Weights of a small GPT-style language model, trained from scratch on English Wikipedia.
Training: a variant of Muon for these matrices, 126M tokens, 7667 steps.
Each number is 128 + 32 x the weight over the matrix's rms, rounded and kept within 0 to 255. Layers, rows and columns count from 0. Numbers have three digits each.

# down: layer 9 MLP down (transposed), 384x96, rms 0.0832, rows 25-56, columns 0-95
# up: layer 9 MLP up, 384x96, rms 0.083, rows 26-57, columns 0-95
down25:164163124116130140218063093140172176103068091185176176179148073195124136172162122108103061129171062090147163146098087175173114047146052152103180185074095075092128142138153123082088104117131122135123160093112121077116116091105116132131150142116125133179150141147059159109132147140139113108
up26:099091151119173150094162124128127135165150166112127086163137120096173123097135117159115118210152106079074130093142151106115149130119139118241117135099161153111082164113129124075175100121078142088157162132111105130111125083159131144153128147156148091115121136125101150100145117152123121080
down26:129118125100092139147142137105098151111097139138120131102136174134095080119088117092130144050123141158141083168149134125147127121154150119074159136126127131120150079095136122174097166176168114156108092147147154099129166129096134122115149114166093166111099149121130111156090158096141145195
up27:168073183131088099085152131092144156144130087148145128126155177100163154110131100087081160037177192160141079130140115136109102117124135103119112164074145159125089107071155121097063115074105126111093125134075149097109115078056066087127093087095094177082153123134145143102093119057137112146
down27:131121088156172103159133166172148177179156121131116168150126161120157133095136116110148101079161136107110077050082138148125215078154143121114107125111119103108139093151110133081138114168103170100030129098146099076102147152141168155124114100124151115165124165140148149076118098110114065147
up28:091066102154140093117096121128052090107190135168136128094131154121164150087150183078163122126161163085175119132133136111162094147065095126104088136129117117171137129162110071089140151073156128117109059146115118150166171094105139091107106077120162130090065125124169114139156079110168148111
down28:134178107152096119094159170154172168123145157140169090143122124121076136153132106146108123138085097077158165106097119086113114192177091090193133136125148169108104188150123137106133061153118211061122197076084133056114045176174094121140111122149132085095160165136153135127106183168083119119
up29:146124067082073114134118131131118116122129089140117103116074139073101182051188089148070149088152196127195094164075143117081096101114135199121118122117104159126156131121121134121109116182091066116142071116140118140162131167178184063095096142100126091065131114067123145131082133178146121111
down29:125190137130148095150070082096131173133104134112121141146116112134177168151103106108046127088149095154082163145062124066120130161094184093144138121144179143101146057151069106142121109139127111124172127130177134128105144138202083141114099147161116149110108188120142058122165189126189134110
up30:132130168058113118134057157088121103117164158145133114110104162091113117116156124063172133133138123157160118121177122120113113087084137077128124135075185135153099102093110122156126088094108099133126125115112113142125119138073110132134071146109162158113108098157082089130089081157040175163
down30:164085136109137138148097197115163116156075155140127159135149077098151146152173078084135115190119120130173134165170107148073120109129143096123095102124173148089124141081098104116138151140084117141099116080116092148077120108108132126144116122148138182149114166164137111125159088137169148142
up31:081138119100154100053084081111153137082164129133140112119196108150145092107129174087145151080156166154155130137180086108112106142093085094140127138138164155119130108094148187117086131070108177172145071116163123103117089118132120086109183120102111103112079096092126143138132153104093134139
down31:121170114121123171112140111068143158115096114128113151150129073123127146157148163171166093187144142122161104168076158171125148130134145036133073143080120144075101161169095118045102066129116160095128121093134088111145226142109156094126084095176118140169146165137127121072171116140143134111
up32:135067146140171155073144081125139119122137183096130065116125139140134129124104153139151128159118158157107139137102135160080143124183113149151202149128133107132130143143166059146124149155087136102167111081162161142133110122218146084087131119133120139128140134127111116159116176116138125145
down32:159152105174121075157098116140113154100116090161064162115136165139137117158215139146109095077089137107108097153138086113172125125118122138159149162144108152108102134135164096104098111089171117144150183138146131154112098140055099127137133181112136163113142106113133100154175104095111120153
up33:052171131112121078112128163112102129080139118110111090138116183103106123121090140053084062124072106120131128134121112097084142158153120100080117079111119140091094155106151097120124163056154107129102103111095075091145115050156067109148155119112122108124117132109082135096080134131132066135
down33:147108096065131157149102085095128129123147117174104116118132057115172115128169123182068196122199116129109099153123114127145062132121065120152153127136147139154062150159133083147134130159092151091120134152135158112086127133135166148136132168148164115112127098095169131127133085210085126130
up34:154134095080094104065098138069099099078137130100204108119139103134097102095076076178080154124061192111138147160171120094106093080126089105115109091085150089126069117183145127103089108117076120126118096097080105098143142055110150092136114114139146121077165096163094098083103084066058070058
down34:134102136078135129151096143113139166115123155091125235077129057160081172138227139142056152123095076071181109170183154112087179098101181125174115130139126110174093121146064113098183108128094127157150121116174158101134117127144175141103071105114121100142132083137164134151120123113107183070
up35:118142182124124076186108152071087104100111145140105120117127171131080138100126110118097178201127126173105144104099145173084060145128117097141167050142132155149068079134152107095068156146079097077188113142084105121167150185145175112160139130161058092099194096207055193183136098141102054116
down35:129154113129086112105138104179091168132115175178200113178094166189155201103114087136072087111142093047092080135065165199136076186152098178181096083127044173135096168131051139074098104138131203124118157142048198173122109182103113103137077154109099151133124131153123115090107117184154132112
up36:101143096121131157137168080158178135136178117046157152096167161108129139093156141178122174141152212184125146101134193127129109073207128195115168185133131166144168175151174099204125151186132094127180122153151112156121122162152160161136150175134184104117129164134117124116114161108096199083
down36:132115164120142141100113168144115097132125100134177213106076174191113111136164144132142044162086144118146119144125087121127096147106129110125140114151150143088173053127110164144101058200153105135137146134124184098113087077103146104104128147152113120142067151159094130101140191098136117168
up37:142105150106076106108187108068155081091087099098129125127138142172154120137128067099103106120052090178094101133192128113112143152150147182122122148171120090111107164122098097136138161129122115131101141147108107096113110099137086122130095177184094089098119170167131183147111076124088127119
down37:087127139153174126075103071190111159108085171117170158131114173102120109113060158168119198146114114088122141115154105149121111106124130067141086168165097131081114112113186120154123154200154115124140112142134146123107107086133138133132145118074162162100090132127121115185104159119151081152
up38:145131140145139104108071168118126128157142131171067106129055146131152143115121104132166119167167112186095161188139088103106102137158127140195120157137145107161114100191033174093156204181142126134126116128146136138066112090183149141173094138166108174029077097116107100151154154170147145146
down38:114127140168124173081070104149122128145203138086174083129131158132122125085160142161109180157085148111164194157084065189216100137084123112068117110095067170120058051130130152131097106156175139094102190146122111195149109149083109179129117098129181082106122152130109153136143140138087134114
up39:120111182134094069123109121141070093146118126057095166102147042121080184084085144126145138103135129142075115105196136119060106153151119145114112146070070121114070063102164123080165105121121055152099092142098128150145123098150092070137141144125112158104072037114165199102125094104127091165
down39:130091120072199152158155143180127182044145030153121135120097172140110145118077139105116123143119156102162154102152141101182141139106114090160157108131141128120094157101144100163141155137155137123104137144188082073092160157153080148147071118130080114171134167103103144153115109142122107064
up40:154084117100103116157130094153115160125178126234083107087109076160083145096142152092159142129076139146037108146164145157118176123166141102083129129079110127112144103108180148090137156112144128126175107146165166138234134123146137154087191167181128141119058136145135148163141129077064134179
down40:163153082116073104149181108143095204131171083132115173075139167142088141131154141043105093153131052069135166078091154151108089175196120154150132146107183108122114114094178143176143174084106014136085117181171148142116141173157141071122146119082177107190116114089129186183157060129132144132
up41:158096117082139124109167110085119114139137134204101128174142166111141132111142132166106139146205127176146175129148152107118060097139174119096161132123085117151196172178103082152092135156114144103095089211088114131098110187169099169108154130109144058114103136149125140139140120122129134091
down41:147137149083086061115157105114122154096119118093169190084131138180114111143167116089115105164101132113132097161096100141138138125173177184127115128200121159072136110140083128179140121166073140138084103144089078126141163122148149099103141046120089175144070156112167066090180145166111137177
up42:163136157166169059069132128114089115146120165177120108105068156096166106103108095141199139075130108115155122111135161127076059167102054174114153111186096183093123173104174148147131153129079132085129098135128161108125142162100181101151131140104087151125094131087087158124091087118126051112
down42:166115079097151118136123141056138148104174085129155164126149117119161119189180154145051167103144096119150103091078126154103133189119120123155125070117141133124209048179159129131107100127121098146119201110076132180136118123136121197083129059155138133151210136089131086087148117141114115105
up43:073050180073177143117122130091095077134068086176159134137105136102140137130081137128125212144113140166175152101134168143160127122163109091125130110097147102137130106152135140155156160192083167135101098086164182128084144132165134088168057121133093103169160168139151158162182138117130079131
down43:171171117148189113054131111176095105130119166154110196164140145122143150099104133121100124098126185042154144092123123106136088163099159177099126161057169119158106179149157092067088109159112092165137187116146104106136130111107045098124122136090151140152144082120141146134076118174116118134
up44:094170160135156149146071200161134062168152103080165119124098142159125127117088136094159146109098101170106114099129184153127110092153161062215141141098162138101123120131118128101186097132118108171107110173102178174146154153112125042127125073144110087059129105131113092072127095120134095125
down44:055148132109079062068164105145113083118151125132116104144125098129178129169156115199151135107092142197161133080108144137130135166169202129120161142104179146115088140085125121201135048167196133111129075093101182122135136081100097119138140093093170113066117072136169093106079162134141143175
up45:109136112149181092116143140131159091074139181083167126082106141085162147157153155119165126091151157125172086162150165202142132097092093168091174155101156164131145145183160125169131132122131149130128130116127146118156122107123114129153088151121120149102139100127147088143127170151126166126
down45:130164109107072149167129118183110184166107149119127079131127104105162140150112101141147179116134115117144154114086117093104138160162130109142083091099099138073141091089151113084093133173153130117118107180159148101107120157116155093126156097199143088155112142156152181074145121120121130121
up46:142079122153084193106098097080132069102101112168107086153102169045133116096164096117154138113131122167164096122129159093079149105197102132105096146147133214116189122128121105102161166108142135110192143083098082151141154107116135137103138103148080091133105151103056161133199111072157161107
down46:116139168168080125174134087109188139060137120091169107178109058138200070086171126170125210076118160158132193105134111157127136204107120075136137108090150188080103111113099128100196124150169136137141109208086144086092118087100176146164118160175101104103142091129030087129157201077152164082
up47:119144159085137105089132152106065107119070151108116091104155119127133191121112103095127196045133099223131148110172103164123143154151087120070117104125124050111106058147128144135155116100163138122167151122125140096123116145128145144119083130116092135084151132197134139097174125094116114160
down47:164109107072100129151152084158115110081178148146119065162134132094176097137144157125100104137081167109138152102067142134071220107105135138116129099095116129073131125120141158110201111109118104141093163111170067079145122175146179159083203136169155128170125137138157112120121160119089125176
up48:161162119134151070099142150085038125154075162095088082159157130187173073162095127116157091105134126126078104132149091095049102117120145097087076103153054076154124159133124143182096112148107106095106123180075101136175065104103135087110125100155064119135164153103131130109124092172085117120
down48:134171106203143152101094066138138101061110117093081178124133099159070132141185095123148127140153148162121148139152074094104072107152115145131125115072110152145075105096165135155126158185178158109092162144105122162075093133115167132043162120123144144187085107179124094171151104136159156114
up49:200178145093151098112112109149123140191132068181087123099126106103111140115160180090158090049082133063135159100119153157132106110149135087146169126137068088109111103136167109189148133066121098171102150165144088088153159100139141128158097143142102086162075103108108149087124147127081131123
down49:144132156167146106081176087169179104114149158084135108100093117164164177129163096182132118155093111113149096183095174137063161128101115110093084101150190196131114121080049139114102110129101156135115068133138095117150131174123117136146192088119165146141158068102170121143140127111148109104
up50:161117079157152144164144132130193128202145128116156122156163107161093119102203174162168107103126105138127145133201185169110127139209149183124106175159189160140124164163109096113155191193103100078105104102138151116139142104129126202128188109158092122101133113136123166133135128107098160157
down50:127157119134096160112177148113110106107127121143076139160128135152142122125067125134118060162117161124113072095178087148117130172099156135107157114176080096178178066103116148109148100156127131186143171130155115144138094128140103104109108153114149128112094155146155120126131153160152100134
up51:167121119129146104080059137084186087141160188107119120115136176107159120168100115094097115123103147154081163156099126112098173173141142173124178175121100119177124142111157113159200087157149173137148161083118127117158140150162078120097146165141092121122089123113112154130166117108106154129
down51:138167081122143083136150177089120132097161127164079166111075122129098084163145150153103155123139133113140053129152141161127165119116149099158117109043152095132085137157101130104041100144116144136159115175150169184130102149136164121168152161110152082157128145121124108180135084169160150141
up52:110134115144083109109057116093097068133126115107077128142146081109101090133144111169137084086071174150151137182170069090127105025061102109125174158120130112123159103105155113159068108104137067100131163100054091158097126040065090148124073120148089102073095121105156110092103106131086131163
down52:086137163174135171098080142160081094169131112067104160130111109192162154100148087095127073156158126066090153131163128101120116073163125122070143154143200155125127160103178107090110176094094148125085149090136137105097163102150081144102138125143201204113136192152140131094106117093173136133
up53:137129152108111162167155133137124075116091105073143154118116108119167118168116146128179147109101177128119083156141158115090139143072161132111112137030186072103119086139102108131203127151174156140071104174115075096220138125123148035063113069119072135091111118109094139106093117112158109048
down53:101144094119097164154123106188131166151093016165154127122065112097127140117131167109137080113123106112098123163145096150128058098110128129092191097103118140094183137125129154150116105096149148081165163128104121156131029146154093201150126165155109213086117105174170100098118152178150143115
up54:142064147163107102136122161126123108086110079131107083081147136170090108152136129163143083069095134165182115172171158106030118074119095166113137142149103111131173154096119140122130109126132164142195200133094114123148111128072141165140144058107120114118178114096079171133058137141124086142
down54:069154166114127149158143122134099131147101116199137060114085116103101174147131147117104105117141067112119130094166063164166144160135158121121118088042157071176095141213175118115066143130144088165137152163109133084133144155128174176097100123106144091191115107100133119128109178120065148161
up55:142152154097138078111157145106136201135153136164154201125127159130121102107152182189144099108187113134063077142160134087116120170199158150143139142138100106167190117156173131109162187148150108143166110140126163141122113152117130163200108139145149096078146152186084115140138132118093135159
down55:140102114124054150076121156126121136116139138171148255084112193216122159094118201095170128135053140131094117126157100183122123097116083162087115135181172088115173078098128099172124110133115153077099128116124142188142096070131147129126144149140169158089068141134094142154068163109108111094
up56:134070143117150088121124106122127083154127142068134119118144139128159146094100151175155129181097128152165107117068123054139138098106138125099118157168126126166131079068145124118107132128036106117074151092092138149175142153100127130145140130129102079128128124119134114137118111104074176083
down56:093106137138147148105145134135148138157132122091107157117091081147130137138109137161076095149120127123108182127136096111165124121179160122146152095122150061199151155157110076141133136131113134202138121140172093099136069091141146126110137127089135126154153087140109112150125171100115039131
up57:122112081104154144086107160141098121129146142170091114115148134169128052117070097139110159107107094124128105168118149105124074111078103133135113175164119113152126112115152115170192107109126119105101077153144116116130131076094131143139127166103147145169107167097088120099058080122087067138